Part of a small language model's weights: width 256.
Each number is 500 + 50 x the weight over the matrix's rms, rounded and kept within 0 to 999. Layers, rows and columns count from 0. Numbers have three digits each.

# up: layer 2 MLP up, 704x256, rms 0.165, rows 255-258, columns 0-255
# down: layer 2 MLP down (transposed), 704x256, rms 0.151, rows 255-258, columns 0-255
# gate: layer 2 MLP gate, 704x256, rms 0.164, rows 256-258, columns 0-255
up255:530452471433485525574553604528505443489523470410526533580514462550467466541508584494469513502499448519485518497479427371530500546465563625563417436463428590492399500451471439494601459486496418480525390480501542499506505506548490540590524561487456537461524555465584534552565456462485533465446445507524424486525496511538601540454498529604513399469461494542425488562468465495449461473485543576460494422517492578529517532503544466451534529496543439525470562525473494495450490526513552513491587513529510524505473519468466499539485464513516564441513550503452609467465410484523539488475520497460601499408572575509544521508522499523500574542591528552473499471424509494524590481503484526528567507544501526472492590525410518498563535532546454564559554444529538517538505516555491
down255:373499467587488506479434508516480428451523554500457543494538574478476508552513460461471420486605554413450506458427459482501478461468488365441476486510427463527505441484557431507618491473444584475486467472562544463467566485404574558429488476503446579515495518547518527532472495453557484565504506412512485554504440501475567580488406464522494495471453468476529544471587465480545490491461527481530537525547471477496442454490510405493533494450514534491453507445490515513547506541520495475543459512433533505506617444539463542545389621627460567563490602537475435550488566490372515417517460423509561495510521492524575502564472497498518496482434556504484458431486558551513527478493495429489437458527482413367464470501521485529505524535497503425471526489480482518515474493490472
gate256:423521571491545446537464512539453495604495587439517507389562427538461454539557533544304629468472520449456449469474522499481499481545561479460493489514479499518490564498516516442496418485474496530471565487562565608529551381508541444513610441461546604557528585534419367504563382537541480512510464498450451603562454496482453482522623488527561471459523503464538563595575555576428616445505487566497390479620432533596514468424506566452467506582515538368494465513464478485558524586509586502491489498530552484425469511499528470559588474577486462491497436547589581460456510521558473509532479464527467454428469504524412468481423529573452445495536403593569596462623486438476495459537424369541562427578485437528475509536551512474522397402496708517511497532477472514456524486527463
up256:358542492477589490526460547493412495487511495503517498588446488552483375546471533532451480518506531447455467568389528435498545577477411501517468517552499541533468560424523487576599528494462546511548476452559469530507527504433495521372491542489485441456451474501509461579437552519484394541470540452545451561553443475518505532548598462537607479437538493478485576445566580524549543437538467394537580516568572547439502528514436568471411433521485507479540520404603452437518560570518497465463517448581493582487410578427451432349597517504555412509476444434541472480492375446542408512507677426563435467575587516449477515396463408534396449648547565497555476553470368517426545338558443479479569481516528463564466527526555524494392535599491518525469533529483540479506535531497465
down256:573585489624429407570542453530530545507504450519563389536548520493450437514461517529398519587599501496538500496450503582615491573493572570450563541516418562511496525521443408518538385396475467524493583588408540518447448373469463439474534509475598524486444504561453529535572520464565518499487474551501521486468448512509456553507506458497452545616506445481508518433579506482613593538533506560465442546441451434450531502474481473569458461501444611505562477509503492479537494515511516492457495406426457503412469428464586487439478469596587562416475509532654499547434437389538518470571502508480484499518515461480543485474600506519518493477520413538445577541600475525448490502530527412442494458619472519568448561503515387524514506473539419507607483459479401466524531463483432
gate257:476471443437458529475533462500457480548518493499483492544536446459451671471505423520529459595509466457500381501482593531443489424486542427539479546499485502480442530408547510520555487541421495515479448539427474516486498534547415546577539563601586443517471443499425566422522548487629444504446445548621465481647540485495496635505445542525516456490428462446469567443528473490532364518425523416532470531475526508463509562537616502539594443528544519443466454525481561502407499535467449495531534406439419570522469581455499464525520454491461540496556516538548491452538478528500508448526482609452485453524572455610450560551611553382439520399494477511487544503504482500410510493566514468577453479502484467511516449550578432475468451520579477533499424437537514496623508500473492
up257:554493530575566545493531670458389485468613500462526412514582458432434452583540547507509418499472490473488463443501524458550546514514556522520462554611561491549472566490415538480461531521436563560472529365633456494549503476507403532401519518564561413454476580414561568450512612474571526438522420425505551551464380531426579494514492538491440477489482452463631604550462452517544399583490487424487444501498478531506468571473483461551505476470470553481486395464542565486476462498509451499465553559553566478426406496416477470567503456496564517474488553431402512553571426535461530514504423603486546471544488398507482464531411564528484603569450511511535455518460544493495418529479477492517475499543473443512484467543532509436504458495551553417468513470532521430415425525534543
down257:518490516550476431526594518488504478509571543522543537529561544529469443501548526454464598609461521535520465488571483434494480476512483456481594575512417520539511649439436531506596481478475439538451545555486549457449429494389501411519472485485515481488438503523513434536494558536494495509596487487506457448484428464588533506403567580488592413525502550604471453586530517536454582491516459517576504546550438561516441544537479486495377603538491543426536504470400383568465535423573513531528444553441478495440515589507441528517524531499458503548439548531463576504511551449467500476545483559435495463502526559464443397450474467498605545444533570492486453494568489513471427387585455558462467540473527447453515489488596598575507527450473459443467539379606511500355431573576551
gate258:458507489455440539475470431518564533446503489427501543478456579444520565498483591512549511546430528540518542420540498464457495542491471523505523502473514442547523601431511529446528486525537494581520488463588446479487473503440517479552513517485472527505533483502490580489491502433525441425483478558466476552565474512485521526477480398569505479456475507530547404486499466461535573507573430421387514527458490456571496520504502474441507518464420526494501534518522549534564556423438513522536545500536521468540465456557513488471487447547579504529542487450409541413540536470496451535456486524504593562424493493565507460470437502414493460499474392461543590546560445489477445517542442528594533475463563549515485458479463488447427581528471506498515549499464493585438475513468547
up258:484438434465426504518486353483521510438514466471571494507463510471552562517450548526578540580527488459507454392484515442487407512591498562556508499529620562520448537500487459537474497468564489425521460565570446510586490540488461465576497560534457531494613501539547513475401446461579583487572546565445489531592454466538496552497455394545440439499468522537536452513522527420558476467558460462479439531482423447543540519463415461485503445498472459494484592497571486571543557427470422520482489444451474435542479526528463574557479491602453484490507528491457590488441478516500490540573471492423558553478603432514419493493540515475570452480478454475509517513496487438484509495609432526565530539579545589445551488504510501468522482554495468544485449513449506491461511475458513
down258:548516570453487485570479509539449545525507531536576505480490562507540521485416517658496501547542542531504415497480496564389472439513456541544434572456586553544467458551475518522541545462495462512599507525547490471523419402511390457554528556521394485456476456486537650575539572515434534529601550482490502478497509541463461486544502522450528474502572531507460506358541509527447516433405643496598445527505553424479543564515534422476470516456510541538505562499550507507620523518504603408497564522503473479507512411520417538524539532531538585552559402465499418547423537563443572498516451470451502442500450499541616500550451502477492563415465522548603482426518567536534516485533448481475557501493539587467508510476534519572496487471507468568494397461496417432458584518506433